config.yaml
n_layer: 10
d_model: 160
n_head: 2
n_kv_head: 2
head_dim: 64
d_mlp: 448
vocab_size: 2048
activation: "geglu"
norm: "rmsnorm"
norm_place: "peri"
norm_eps: 1e-05
positions: "rope"
rope_base: 75600.0
rope_fraction: 1.0
qk_norm: false
attn_scale: 0.125
bias: "none"
tie_embeddings: true
parallel_block: false
extras: ["capped logits"]
init: "normal"
init_std_qkv: 0.0502
init_std_o: 0.0561
init_std_up: 0.0502
init_std_down: 0.03
optimizer: "muon_variant"
lr: 0.0165
lr_mult_o: 4.0
beta1: 0.9
lr_head: 0.00885
grad_clip: 1.0
warmup_steps: 200
schedule: "wsd"
decay_fraction: 0.768
decay_shape: "linear"
final_lr_fraction: 0.05
batch_tokens: 32768
seq_len: 768
doc_mask: true
train_tokens: 140100000
steps: 4276
dataset: "wikipedia_en"
Each number is 200 + 30 x the weight over its row's rms, rounded and kept within 0 to 999. Layers, rows and columns count from 0. The size before them is the row's rms in percent of the matrix's.

# layer 4 MLP up, 448x160, rms 0.21, rows 0-213, columns 0-31
106,174,154,224,233,220,172,259,199,229,191,158,186,235,209,183,210,240,229,250,207,199,154,220,209,172,243,205,184,199,185,190,196
098,204,221,180,184,191,192,225,183,192,203,195,217,123,186,158,165,238,229,223,165,158,199,204,147,146,201,197,211,146,236,224,212
099,195,175,187,195,201,138,231,208,230,162,207,159,183,213,215,231,285,223,225,219,210,199,207,228,181,132,158,150,195,154,191,225
100,176,177,222,185,163,237,179,178,159,224,197,172,246,203,272,198,180,175,212,175,218,116,223,223,160,184,191,171,199,238,210,166
111,189,197,211,228,209,167,157,205,190,193,197,153,190,200,234,215,237,251,188,168,193,236,176,152,187,234,224,236,197,185,223,148
122,254,242,207,192,193,216,191,162,150,238,207,184,152,247,208,179,179,297,201,153,212,222,235,156,200,236,222,213,231,176,173,224
096,161,246,201,177,177,195,231,248,199,249,208,164,208,204,222,140,209,222,194,235,236,212,214,145,269,184,192,183,197,203,219,217
098,218,180,237,196,178,201,206,155,171,216,183,209,204,212,164,220,228,211,147,174,167,223,188,242,179,164,237,206,198,259,183,164
090,186,197,132,244,200,191,178,169,172,199,200,169,139,142,134,195,193,173,210,163,109,212,214,206,192,227,156,192,133,220,182,204
096,183,216,204,150,188,220,225,140,210,209,179,208,212,267,197,161,191,216,191,159,177,236,209,234,159,193,189,212,202,217,201,207
099,147,214,209,182,149,169,176,224,174,200,232,176,210,198,200,177,233,222,160,131,215,241,182,249,248,181,147,209,193,199,151,218
109,194,162,193,247,179,236,191,208,192,237,174,184,225,235,233,221,186,255,304,160,213,225,254,215,167,217,204,276,230,134,167,165
106,195,158,176,192,179,221,186,205,224,187,230,209,206,216,185,214,133,274,177,234,173,207,249,170,240,213,166,185,210,167,169,203
095,207,218,162,173,183,203,231,209,157,197,120,218,170,202,150,166,185,149,206,226,180,209,208,240,203,247,237,147,206,147,145,196
108,184,224,243,157,301,198,227,197,200,260,210,225,232,195,217,214,171,188,173,235,207,139,165,210,224,227,261,191,217,223,185,189
101,166,228,177,188,241,159,225,277,141,212,254,212,170,243,176,204,171,284,247,209,178,209,224,184,155,148,199,192,148,170,170,179
091,204,145,189,133,183,233,286,211,168,153,205,195,189,206,237,188,225,166,187,224,142,214,204,235,243,213,212,220,202,189,179,273
104,162,160,216,212,233,193,181,203,205,231,207,194,201,215,243,229,163,228,179,163,235,201,244,169,174,195,140,198,189,234,167,183
099,241,163,191,179,221,148,212,182,266,154,170,183,154,169,157,195,201,184,209,258,235,204,206,217,199,190,208,216,204,229,164,222
098,205,229,213,197,137,210,197,193,212,155,202,175,206,152,203,192,227,231,188,201,267,243,226,188,232,234,146,211,232,208,184,162
107,208,230,238,185,164,227,189,228,205,221,189,183,243,199,222,184,188,146,167,229,196,207,152,210,216,166,213,175,236,229,202,182
099,249,165,171,198,262,223,197,222,170,191,150,217,148,169,235,245,229,146,220,185,203,242,223,172,152,208,160,194,198,192,207,214
103,202,157,186,240,175,209,221,194,126,217,190,248,173,155,250,199,241,140,179,163,225,230,176,155,220,201,211,227,173,186,246,186
104,211,206,180,217,222,240,185,228,164,217,241,253,137,188,201,157,168,239,223,186,189,213,207,222,229,162,214,214,236,221,213,172
088,255,249,204,242,199,188,235,284,98,217,162,213,229,181,227,209,186,183,217,200,192,151,172,197,182,190,156,200,137,186,237,229
095,201,171,157,201,168,188,224,216,183,166,243,201,224,146,189,250,215,145,145,232,199,141,263,202,137,251,166,201,222,225,192,231
096,224,209,174,217,186,190,204,210,222,172,165,195,124,165,196,217,210,245,177,157,188,191,134,203,198,137,220,203,208,182,205,183
095,161,220,200,186,192,179,205,220,153,176,183,194,254,218,236,229,182,168,248,242,211,187,191,217,204,170,234,184,186,180,234,193
111,219,233,232,239,232,237,140,158,208,190,141,205,209,129,188,222,172,217,297,198,210,226,217,210,235,194,203,197,187,226,214,156
099,217,238,205,190,223,187,245,210,217,208,228,173,131,242,194,193,205,186,267,168,240,193,142,186,223,230,229,225,198,161,149,220
107,231,241,168,226,125,120,189,157,211,201,187,161,159,174,218,210,195,171,192,220,192,208,166,208,253,212,191,196,186,178,178,191
098,189,218,265,202,218,199,212,199,195,219,196,248,209,211,176,222,241,204,209,152,230,196,189,197,196,162,215,202,188,251,236,214
099,222,179,211,185,155,202,174,198,184,203,170,230,184,187,249,193,216,222,228,162,204,233,211,258,238,185,210,189,204,253,154,186
095,229,150,285,219,206,212,181,242,205,210,220,196,221,177,244,186,211,180,226,225,228,235,167,184,238,257,181,208,195,190,219,178
097,210,254,200,242,178,160,170,149,224,161,203,155,213,163,200,214,195,191,247,214,227,178,126,179,254,211,199,167,213,220,162,211
097,199,223,209,269,231,188,143,161,228,168,197,191,152,208,136,205,214,171,214,167,217,147,225,189,166,173,140,197,225,219,239,206
094,200,270,217,146,254,200,186,174,171,182,156,174,194,175,254,277,234,212,180,215,151,128,246,168,208,176,221,202,225,183,182,158
103,276,220,152,223,232,216,215,230,222,187,177,251,278,198,218,199,241,225,142,219,243,138,176,148,233,213,183,224,235,198,232,202
093,220,244,194,216,230,197,153,179,221,186,198,182,215,233,190,194,254,190,131,221,258,169,185,155,195,213,167,199,146,179,158,212
092,195,216,197,206,256,234,239,203,176,202,196,203,184,185,123,195,255,195,218,194,176,171,243,181,201,187,161,235,215,205,187,206
101,248,161,175,207,206,216,245,204,220,165,190,193,189,176,195,218,242,272,191,183,179,214,269,191,177,176,195,233,215,171,206,240
096,181,249,249,180,169,221,183,148,211,196,221,228,221,168,194,184,162,182,199,152,202,161,213,236,225,171,157,196,170,202,204,197
091,199,164,193,260,234,206,179,229,248,280,193,172,196,182,226,237,167,194,175,195,183,206,197,224,178,246,245,211,162,143,146,232
106,166,169,198,230,194,200,194,188,232,112,202,201,213,186,210,217,182,208,175,171,151,210,239,231,194,233,172,179,181,136,201,218
098,177,211,183,244,223,220,194,188,195,211,216,183,229,189,176,215,180,246,204,219,199,173,254,205,134,179,194,201,226,206,193,175
096,180,174,231,196,193,180,150,156,178,209,249,172,247,168,167,243,185,171,238,263,156,198,203,252,226,185,190,215,191,189,212,236
106,207,229,206,218,189,216,139,173,253,199,178,177,194,236,189,182,227,150,218,188,239,182,223,140,217,187,135,245,204,187,220,167
113,191,171,178,190,220,165,165,204,229,200,155,222,139,250,181,216,183,170,226,191,205,230,240,213,209,209,197,170,206,240,190,191
104,186,195,202,198,236,142,238,197,208,174,246,210,138,194,209,147,198,193,194,195,172,205,220,185,201,184,174,210,194,209,206,222
102,201,226,207,163,168,207,153,169,190,209,295,147,193,214,149,189,196,210,238,163,218,141,207,163,174,212,211,182,196,149,210,183
107,209,175,200,203,145,147,285,207,171,212,214,140,243,205,195,200,173,165,169,214,178,192,200,233,151,189,192,197,221,199,206,217
105,189,203,133,207,194,124,237,131,189,263,181,209,244,169,215,224,216,208,185,181,176,160,203,234,184,165,176,198,230,268,185,154
103,148,206,226,190,232,182,170,129,249,185,196,224,171,212,219,181,212,238,218,212,168,215,225,148,199,199,189,138,210,180,203,194
099,268,202,210,207,172,190,251,233,173,214,273,212,153,153,210,169,198,187,181,191,220,237,212,202,209,205,211,190,225,189,191,236
094,196,211,206,212,207,211,193,258,200,218,222,197,206,238,198,190,164,147,250,245,222,194,191,204,138,226,269,192,178,241,266,188
092,172,177,169,180,170,211,170,209,198,171,110,187,185,172,211,189,199,173,193,236,177,202,227,213,165,244,195,212,207,162,189,169
098,191,250,231,160,131,191,208,265,191,189,180,183,151,248,202,226,178,244,212,199,205,191,188,199,207,239,157,207,202,212,199,194
095,187,209,240,162,174,248,242,152,201,159,173,200,259,234,222,222,198,179,185,196,213,204,211,165,155,248,192,189,195,211,181,188
096,208,190,169,203,125,174,218,230,233,201,217,149,209,169,167,183,152,200,230,167,209,155,162,214,197,184,216,203,264,155,258,248
102,198,222,161,168,156,172,174,153,257,198,170,214,211,217,178,214,217,272,176,177,217,224,174,164,248,188,222,190,191,141,224,154
095,185,225,224,252,188,195,200,213,142,231,224,251,228,198,211,239,193,152,160,221,208,167,127,219,207,214,211,190,261,207,227,194
102,211,177,217,274,229,166,171,197,220,222,191,200,193,178,165,186,220,185,190,207,166,235,205,172,123,179,152,219,168,219,169,176
103,228,173,192,198,235,209,214,141,196,235,144,223,175,231,262,196,185,170,237,193,209,222,219,209,209,174,245,165,168,203,169,177
097,217,194,121,220,222,163,181,174,223,179,188,191,194,181,184,194,165,154,164,238,233,160,211,176,228,167,195,155,220,209,186,230
100,233,225,187,175,273,198,166,238,224,173,191,220,211,201,180,171,180,207,186,237,181,229,199,191,158,205,255,206,200,159,198,155
088,168,186,232,203,262,158,196,218,166,186,158,213,183,221,214,228,231,213,227,242,188,210,171,164,161,222,250,178,291,179,168,225
105,228,150,170,183,186,154,151,167,147,251,238,196,168,246,181,197,179,209,201,183,182,160,173,177,205,156,151,181,255,243,239,157
111,250,192,167,169,213,232,168,143,233,156,203,198,229,226,198,201,197,201,199,186,210,156,201,166,233,187,239,173,165,251,227,179
091,246,143,188,181,230,180,214,245,202,180,202,123,168,217,243,195,160,207,201,141,221,173,257,229,125,239,161,200,214,225,161,203
094,217,177,171,231,254,227,183,210,211,170,232,172,187,191,192,199,174,173,135,223,185,262,199,204,193,219,150,222,146,192,153,244
100,187,169,196,193,165,196,223,179,237,181,212,221,192,177,190,183,269,194,170,207,241,162,140,173,214,201,197,213,178,161,177,190
098,140,207,193,184,176,253,188,259,151,234,183,169,220,235,199,157,197,179,252,152,186,226,220,178,186,204,187,216,190,199,189,242
111,181,191,223,246,220,222,201,210,147,206,227,160,173,207,237,200,206,172,170,205,228,200,196,206,203,185,219,195,227,205,228,245
096,225,230,163,232,165,194,181,185,216,202,176,219,176,109,169,152,174,230,215,215,207,189,149,216,142,108,192,192,187,148,206,238
095,144,217,228,233,198,198,249,200,171,192,226,188,201,198,252,158,207,246,195,255,175,136,246,221,198,239,197,212,177,203,203,175
096,205,225,187,227,216,177,229,187,169,213,193,203,139,167,138,146,196,205,199,200,178,214,212,199,218,217,186,164,179,200,205,200
090,177,152,237,171,161,267,237,181,215,239,225,182,173,241,247,256,216,150,178,233,186,163,185,151,160,161,216,206,178,183,230,178
094,209,168,179,195,187,215,224,219,190,180,182,269,129,228,194,166,155,150,174,262,212,215,196,257,185,181,123,232,215,215,212,200
093,229,204,183,213,206,187,192,199,190,199,235,181,198,217,186,154,203,153,137,179,230,215,127,202,238,202,229,114,268,132,226,191
103,152,188,218,179,267,187,139,211,195,178,211,165,190,191,203,206,223,204,226,148,155,217,178,203,237,250,199,233,210,238,171,201
100,175,175,192,225,231,234,171,205,193,247,192,202,174,217,212,206,211,244,192,204,240,193,204,189,180,197,199,163,229,213,186,163
112,202,210,253,150,256,168,204,201,217,188,198,200,251,198,214,212,244,188,217,167,191,224,192,174,174,273,166,231,238,216,184,180
105,168,208,192,171,199,258,226,186,150,186,167,198,180,177,192,155,217,205,204,239,196,205,175,163,263,219,266,198,184,178,210,216
111,228,225,221,237,197,126,161,163,213,222,204,179,156,217,192,181,179,153,201,221,204,217,241,168,173,189,215,168,203,217,246,200
098,209,216,161,263,225,207,177,167,173,282,208,179,182,206,170,216,223,205,193,220,245,190,236,162,214,230,196,141,194,223,145,233
098,212,152,230,198,263,233,223,126,188,227,213,173,188,186,208,212,140,211,164,259,259,259,197,121,205,204,250,241,157,231,194,218
090,223,224,185,191,133,176,204,194,170,165,223,201,188,194,178,210,199,247,235,192,184,204,234,260,218,201,123,176,211,186,190,233
097,221,219,196,168,186,198,181,209,207,200,169,192,199,156,218,215,216,257,254,228,226,249,194,191,207,242,176,249,173,245,251,241
102,217,195,194,206,215,205,159,167,198,251,169,220,254,194,204,165,196,187,238,168,210,200,244,218,145,177,193,180,161,203,166,200
096,222,247,179,196,205,254,156,196,267,178,169,243,233,197,201,180,181,225,193,205,175,202,138,205,175,200,188,204,172,160,144,140
110,241,205,200,175,189,207,216,199,244,197,237,175,190,172,140,243,164,182,207,214,228,211,241,204,185,190,207,208,212,158,228,161
101,176,227,234,182,179,203,192,228,267,192,139,164,193,184,208,165,208,155,167,213,180,179,232,183,239,234,141,231,217,226,182,184
094,233,210,160,181,238,272,236,216,158,246,204,163,229,196,139,122,202,233,191,158,189,169,175,156,213,149,218,213,236,212,198,179
093,185,214,181,156,131,225,221,192,184,183,157,205,187,204,210,200,145,231,216,183,162,170,228,209,217,209,201,159,251,265,207,240
101,153,204,203,218,188,181,155,171,220,231,220,219,220,231,250,224,209,216,214,165,254,162,191,203,203,185,183,205,157,193,211,167
098,239,215,221,208,246,209,163,198,193,143,191,244,171,188,210,212,271,226,176,204,223,157,217,223,182,224,185,186,202,252,221,225
098,213,254,131,226,183,156,213,145,230,213,213,164,131,209,194,208,150,212,226,199,247,204,203,250,185,171,209,177,199,181,213,156
102,222,176,188,201,185,162,184,173,200,236,147,234,216,237,249,149,264,232,171,206,190,199,214,198,219,213,200,203,208,183,196,198
101,173,230,212,245,183,194,216,230,178,167,187,180,182,199,196,219,213,219,237,189,183,173,180,281,164,161,204,215,212,195,175,185
101,185,174,202,224,221,200,252,223,141,244,202,174,135,182,213,256,237,219,264,200,249,221,202,222,143,212,196,149,246,253,202,163
101,150,251,166,265,245,238,198,236,197,175,179,225,210,163,187,248,156,240,224,185,233,208,190,190,222,148,226,210,179,175,232,201
105,204,220,157,174,170,189,189,248,266,192,185,147,222,212,230,213,215,163,246,188,182,187,171,234,224,166,237,185,184,171,216,154
107,168,237,190,203,157,202,158,139,232,199,221,221,163,212,178,158,181,196,184,199,169,175,202,189,223,222,230,164,212,170,181,196
107,177,244,198,200,237,201,197,213,213,212,201,223,220,261,236,206,270,219,244,252,225,154,217,190,247,172,243,199,231,180,149,185
100,198,223,170,207,190,186,228,183,190,130,207,219,190,200,209,202,190,259,181,262,182,219,253,166,203,253,223,229,183,192,226,204
111,184,192,161,181,166,221,232,231,167,148,205,248,194,160,174,151,159,200,183,191,191,193,221,214,250,214,235,226,160,235,220,223
100,194,175,201,206,157,176,184,169,189,245,232,196,157,228,185,254,231,214,191,249,203,206,186,255,232,242,155,183,163,188,206,211
096,186,157,147,172,240,189,153,222,189,191,214,198,147,170,220,197,220,257,241,214,187,145,198,189,212,161,252,238,183,278,175,261
096,188,192,191,210,192,180,263,203,214,207,244,188,194,153,205,160,199,157,189,163,217,172,198,158,251,176,139,230,187,185,173,183
103,203,249,176,130,193,158,192,148,232,233,143,216,222,183,241,279,244,239,218,161,221,221,263,180,225,191,184,134,185,204,197,237
108,205,209,257,165,225,160,183,216,183,189,233,204,190,194,241,222,291,232,181,221,247,241,207,241,219,221,177,190,222,167,233,251
095,257,172,215,193,190,209,224,228,209,168,219,202,156,155,185,136,172,220,186,175,197,215,118,181,137,218,225,221,239,245,169,184
096,240,130,183,191,215,243,201,165,208,184,222,221,181,178,161,186,166,196,142,200,257,207,214,181,181,221,206,204,173,218,177,230
105,215,187,215,216,193,195,158,183,238,258,227,167,178,162,195,212,221,211,200,174,213,194,177,198,198,195,214,166,194,268,211,166
096,193,212,202,197,203,231,237,192,184,209,185,159,216,189,286,183,177,192,254,212,197,196,172,195,175,211,184,198,232,197,199,230
093,185,216,206,183,197,245,160,196,202,197,184,228,213,238,212,167,168,215,198,158,156,168,199,199,226,232,182,254,209,225,131,193
100,221,275,233,122,178,234,291,255,210,185,212,195,231,210,195,168,223,187,194,210,164,143,179,155,191,237,194,203,197,223,157,215
096,185,219,207,171,178,261,130,192,211,193,270,155,211,164,170,168,226,249,181,212,179,228,218,191,174,161,199,242,248,174,264,239
101,180,225,173,157,160,158,242,195,170,185,238,208,146,206,180,223,196,174,201,170,269,193,143,218,193,201,218,241,230,212,160,160
103,235,194,254,228,202,177,223,147,226,214,172,208,214,146,224,193,179,186,244,181,161,209,195,174,188,190,181,189,186,225,263,182
114,193,197,201,173,211,167,237,196,183,140,207,182,219,209,220,267,212,187,207,170,175,185,140,193,220,206,184,156,150,227,197,164
100,227,246,178,235,241,201,200,170,178,195,206,206,253,221,217,214,172,195,222,236,265,193,232,210,195,227,208,187,207,214,215,191
104,191,225,258,197,188,183,249,215,187,205,179,229,216,249,165,228,209,197,229,245,221,205,237,212,214,156,262,208,252,242,162,203
104,172,212,184,214,163,217,164,224,200,197,220,227,212,193,170,161,152,180,212,163,170,194,243,184,152,158,159,219,199,205,204,249
096,167,197,192,176,180,200,212,235,188,220,230,170,208,232,218,215,171,254,204,252,178,224,189,176,217,234,197,219,220,193,127,155
112,177,178,154,241,163,259,195,220,219,162,212,215,176,232,173,194,206,187,201,164,279,158,174,218,199,262,206,191,181,167,219,227
099,196,204,232,217,230,166,198,219,202,185,270,239,188,156,205,227,184,213,230,161,235,220,175,181,197,181,163,164,177,202,232,175
098,201,137,191,180,218,199,197,180,257,173,184,203,169,158,229,227,223,215,196,158,180,198,189,237,233,233,177,224,210,185,180,149
100,219,178,205,175,199,182,270,232,250,206,257,196,221,213,220,188,136,197,208,204,192,211,184,161,225,185,220,195,178,206,236,222
101,197,197,163,170,199,250,203,239,167,264,206,223,233,165,212,182,191,230,172,260,187,187,220,177,152,191,206,210,202,259,168,199
097,119,154,221,203,225,223,218,199,197,242,195,207,205,226,185,246,200,220,235,206,174,181,137,268,209,216,197,187,225,212,234,205
097,184,191,232,208,204,143,197,225,162,199,181,204,155,207,197,245,214,211,186,183,168,236,232,185,240,252,212,219,206,166,206,210
093,248,196,149,180,195,216,169,153,205,207,187,216,177,244,162,177,246,234,211,212,212,183,176,223,240,115,224,213,214,179,235,199
099,223,246,185,147,205,221,197,177,202,184,204,166,222,169,195,228,244,249,155,145,204,157,223,210,225,176,228,221,236,190,197,192
099,197,227,257,192,165,202,215,214,246,204,152,234,207,227,192,239,210,277,244,239,191,168,162,184,212,193,206,183,209,253,182,164
106,199,150,202,211,205,209,246,211,183,177,219,200,201,218,168,167,163,219,200,136,270,237,255,187,200,238,213,189,232,179,240,219
098,194,245,184,181,165,196,219,198,196,194,236,184,246,228,284,230,195,167,187,187,247,222,162,214,221,192,232,218,187,232,242,182
102,231,223,232,199,250,176,196,171,220,195,195,160,243,189,243,209,273,239,235,205,198,211,222,198,176,152,214,204,194,174,243,210
101,194,188,230,230,185,193,220,166,191,150,212,155,201,198,199,213,245,166,258,196,244,272,206,195,166,163,163,204,157,210,242,156
097,185,204,224,261,249,250,262,179,194,257,186,196,156,151,188,190,186,191,167,209,175,176,209,235,201,147,245,175,224,205,162,117
095,194,212,194,222,210,204,195,211,242,150,169,220,185,184,170,227,204,242,203,202,193,206,182,156,222,218,216,140,161,202,240,182
106,147,208,170,255,252,169,159,235,195,154,213,196,241,180,209,172,174,201,221,173,204,201,190,190,192,177,179,246,166,130,211,214
100,207,235,226,169,218,209,258,161,185,214,251,192,212,206,232,175,191,174,151,206,191,209,186,203,191,193,262,209,230,221,187,199
091,213,204,169,219,226,220,233,223,182,201,195,179,195,164,179,175,185,203,218,185,238,126,192,210,241,175,241,190,187,198,225,174
104,129,142,207,197,249,219,236,259,201,188,201,289,205,228,192,192,201,230,202,205,209,190,229,204,215,193,206,230,153,248,184,185
097,213,191,239,267,242,216,205,203,141,212,187,205,201,261,213,191,188,206,210,251,183,247,217,139,228,184,184,160,135,200,139,219
091,137,159,194,223,169,207,179,217,230,203,210,141,150,201,228,209,231,205,227,176,190,203,164,249,162,217,163,269,144,166,232,202
091,145,194,251,241,172,118,170,203,243,175,232,218,225,208,203,179,193,176,172,206,203,186,217,129,158,201,222,178,171,220,225,143
101,166,189,209,200,197,221,223,175,210,159,198,194,181,191,243,180,220,192,220,147,197,200,156,187,241,207,200,200,163,186,186,174
105,194,218,204,239,203,213,188,203,169,224,205,208,221,159,185,219,179,208,168,227,196,181,202,151,150,159,171,191,231,181,182,225
103,170,166,170,177,182,195,213,150,192,156,204,179,254,177,230,201,175,177,204,281,245,210,180,193,166,127,238,211,239,186,197,241
109,257,216,178,210,141,187,205,182,194,208,164,215,156,185,182,177,213,233,203,164,175,157,245,235,186,205,224,150,205,215,127,206
095,195,193,196,130,189,225,187,166,198,186,200,206,210,213,195,236,163,188,194,215,215,159,220,215,210,187,208,222,216,216,166,232
099,149,251,203,227,237,210,192,197,199,210,185,220,170,222,230,226,197,209,198,160,197,205,213,199,254,141,247,194,197,214,202,187
098,171,181,186,149,209,198,267,240,214,210,217,193,204,211,203,149,205,181,151,233,181,220,209,141,239,235,258,193,225,218,177,218
096,226,172,197,234,225,256,151,228,198,137,256,212,154,195,202,171,230,168,171,165,191,183,242,175,215,225,166,265,204,211,195,179
094,222,195,132,150,217,216,254,164,238,195,216,195,197,262,216,175,227,214,202,209,188,235,191,224,185,201,234,244,173,224,193,253
102,201,205,228,228,233,165,191,211,167,252,225,176,228,241,206,200,208,277,185,184,173,200,173,201,177,141,241,205,226,198,201,238
096,238,207,229,171,198,169,225,194,187,252,170,226,156,205,182,222,221,194,203,239,173,182,227,194,230,180,177,180,199,226,209,171
105,210,166,172,228,289,214,221,174,204,237,177,154,241,186,156,240,189,234,228,213,162,208,224,191,210,150,242,194,200,205,166,179
094,226,207,186,214,202,189,253,215,169,203,192,181,172,228,226,221,227,167,173,209,241,236,230,170,166,226,170,207,209,201,152,223
107,194,147,174,181,163,230,189,161,232,166,251,174,204,206,195,220,189,218,195,182,196,135,177,166,251,152,142,214,209,237,194,245
099,212,228,192,161,180,157,274,228,249,177,186,218,202,155,246,237,207,215,205,215,165,200,179,193,232,227,215,205,237,200,131,212
098,229,220,222,198,185,183,215,148,191,251,158,206,249,251,241,210,173,187,208,207,219,230,170,255,248,184,186,230,210,189,195,245
095,188,203,221,142,250,228,221,219,181,183,195,185,216,218,202,189,253,209,211,159,203,181,231,202,181,177,226,197,200,168,195,167
110,214,222,215,189,206,225,210,210,202,165,229,168,176,192,137,171,177,183,199,162,253,132,234,185,143,206,228,189,180,155,242,230
098,235,138,215,202,225,222,220,196,214,259,180,142,149,235,213,228,226,171,155,176,152,200,228,133,253,156,197,207,183,200,205,168
100,274,164,178,235,199,174,202,191,167,211,181,164,210,262,228,133,221,187,201,178,213,212,207,153,191,216,242,197,224,208,229,211
098,177,211,233,261,208,175,190,167,165,200,223,182,198,156,185,137,164,148,185,241,215,223,215,246,162,196,189,229,259,167,192,160
101,140,147,192,177,225,182,229,245,225,207,239,198,156,203,221,210,179,218,229,219,175,239,214,173,215,158,196,213,225,227,232,233
096,140,238,141,237,196,210,192,168,255,205,204,185,170,194,211,215,215,208,239,225,206,196,175,207,188,240,148,209,179,194,250,183
100,174,224,141,117,183,209,233,190,208,208,210,218,207,172,160,230,219,167,222,155,210,197,222,146,210,258,217,233,198,196,238,169
102,252,177,224,216,201,213,240,227,241,206,246,160,203,161,158,163,247,215,217,233,226,200,197,182,184,219,226,251,234,165,225,228
105,208,160,190,148,176,207,199,219,175,209,209,221,173,212,242,212,203,188,167,158,162,205,191,193,171,240,213,273,182,226,168,201
095,182,213,198,200,207,168,214,200,243,253,242,197,167,175,158,238,228,236,138,143,199,216,185,234,197,182,180,235,239,196,237,207
103,251,184,177,209,143,186,249,181,192,239,186,272,169,137,158,195,223,196,205,219,243,209,175,190,229,202,197,173,182,219,219,221
087,164,223,192,182,164,202,228,228,202,207,175,130,173,190,230,270,153,223,231,268,225,184,167,222,170,184,210,216,125,207,200,136
111,205,183,239,177,159,177,186,216,156,264,206,173,179,172,159,173,183,194,189,173,180,208,164,198,189,254,208,171,207,177,198,192
097,174,192,177,168,215,219,260,170,221,196,264,227,185,161,176,215,185,216,170,248,204,196,236,153,253,165,187,215,156,170,250,201
103,237,169,233,167,200,206,220,191,156,215,154,247,171,187,213,210,223,249,222,213,191,199,201,230,204,139,168,233,139,213,205,191
095,215,138,218,166,219,195,201,187,185,196,203,190,224,188,185,248,232,229,236,221,212,228,175,174,193,210,220,175,243,228,178,235
097,217,203,160,177,163,164,162,212,198,247,193,177,251,245,168,206,167,249,210,246,203,198,165,201,204,247,212,219,242,171,161,194
098,158,226,153,223,286,177,151,199,223,224,266,219,198,220,167,181,244,181,208,174,163,202,207,208,184,192,182,187,250,242,226,175
085,226,223,213,236,200,209,209,172,191,204,192,185,221,229,187,249,246,192,150,210,232,197,148,201,140,246,212,199,179,200,266,203
101,165,226,186,203,207,216,216,185,206,198,183,159,198,147,210,250,177,178,185,138,186,220,209,162,204,172,146,197,166,180,188,170
097,172,203,178,182,196,227,202,158,212,166,167,183,142,137,208,178,232,238,202,203,184,175,184,196,171,242,160,196,240,199,130,162
090,213,197,203,214,104,232,177,201,173,170,240,189,199,256,229,206,199,175,219,169,191,212,234,189,188,206,189,191,230,249,181,227
090,210,204,218,211,204,219,214,214,230,175,220,216,136,228,223,164,192,198,165,147,216,192,153,190,234,252,191,205,234,212,199,185
097,210,194,290,182,246,198,192,178,173,190,190,193,187,182,172,168,203,240,238,230,219,213,164,210,183,234,269,212,228,196,217,210
097,155,190,168,172,146,239,192,237,207,202,168,223,206,224,214,181,188,184,191,202,276,210,172,215,193,170,172,140,184,220,214,212
090,184,242,136,158,273,176,191,169,229,178,272,204,222,207,186,181,228,212,203,278,226,172,229,216,199,215,194,174,244,152,194,207
097,190,235,222,173,166,244,153,232,173,189,198,204,211,230,116,183,199,171,133,225,192,169,187,179,243,219,169,223,225,182,205,253
100,173,151,213,242,232,176,212,226,223,216,230,166,217,179,237,195,176,190,178,229,235,163,228,101,181,186,209,168,159,166,138,169
099,270,175,160,174,220,225,264,179,155,197,189,187,216,185,149,191,174,197,223,203,206,214,199,175,168,162,167,218,213,204,210,171
116,200,230,161,186,212,218,204,156,236,211,202,215,118,228,177,219,247,197,205,200,213,209,215,228,206,273,168,175,251,168,183,207
097,208,193,228,205,220,189,221,203,212,154,218,157,175,181,192,240,212,169,230,253,176,218,238,191,212,166,197,129,186,180,235,189
106,167,234,174,242,228,141,188,179,209,202,203,167,193,238,223,226,219,191,206,175,185,208,203,199,195,233,198,134,178,186,256,189
096,222,213,232,203,203,181,209,182,177,215,252,200,172,209,245,230,160,233,202,227,183,127,223,179,188,197,220,155,193,224,171,182
105,222,176,177,183,191,181,256,164,177,139,217,246,223,162,201,203,176,177,198,239,179,218,172,177,163,151,184,171,200,206,155,166
096,240,183,244,184,207,183,214,235,212,206,216,203,137,195,153,198,245,191,174,174,175,147,152,225,239,178,199,183,158,227,201,285
099,207,191,192,164,176,253,224,261,171,132,156,230,216,199,194,214,208,212,237,200,195,201,169,224,219,203,217,216,183,217,240,168
105,174,222,234,168,123,235,202,206,188,161,222,252,177,207,230,192,170,206,230,205,234,169,173,212,200,190,189,168,188,213,165,196
096,214,163,196,238,243,147,136,210,186,222,201,202,232,187,184,179,198,228,244,193,182,196,182,220,191,229,171,227,134,205,232,183
100,223,220,225,178,248,217,258,188,213,190,133,213,189,220,181,223,206,203,119,236,217,182,218,211,207,222,176,245,215,208,126,229
099,195,201,185,187,205,218,160,167,252,254,208,121,154,156,220,190,219,187,182,185,226,199,220,213,248,213,270,247,198,199,195,216
094,182,176,122,164,183,199,163,172,225,214,188,173,226,216,193,182,173,201,162,242,215,200,203,187,274,214,243,223,175,179,187,244
090,218,196,204,188,211,164,248,237,221,207,244,162,168,239,180,193,213,176,206,207,190,187,145,165,229,187,177,197,161,193,210,236
096,204,157,230,255,263,186,211,177,189,153,203,169,172,213,173,220,194,210,198,193,206,174,198,224,212,228,216,167,209,134,246,158
095,164,210,211,194,249,208,216,235,178,204,235,241,194,233,203,219,195,148,219,183,188,256,222,188,224,210,193,238,228,212,222,252
097,262,243,177,235,236,152,182,208,231,158,226,150,169,203,213,236,154,141,210,213,207,179,200,232,169,207,204,199,218,220,227,218
098,225,176,193,167,250,150,228,248,234,227,183,189,241,176,141,223,185,198,164,212,208,177,148,209,222,185,153,234,173,196,204,235
106,202,228,236,194,207,231,194,174,206,113,196,181,163,222,209,161,243,194,194,188,256,169,190,142,141,278,160,227,156,209,191,170
101,121,168,143,213,221,212,251,144,183,189,195,198,204,170,164,189,167,170,196,183,185,189,212,188,155,195,165,197,172,273,244,199
098,167,143,234,188,197,220,274,235,201,188,250,217,215,200,220,231,158,247,183,176,204,210,195,206,217,172,204,189,221,293,210,199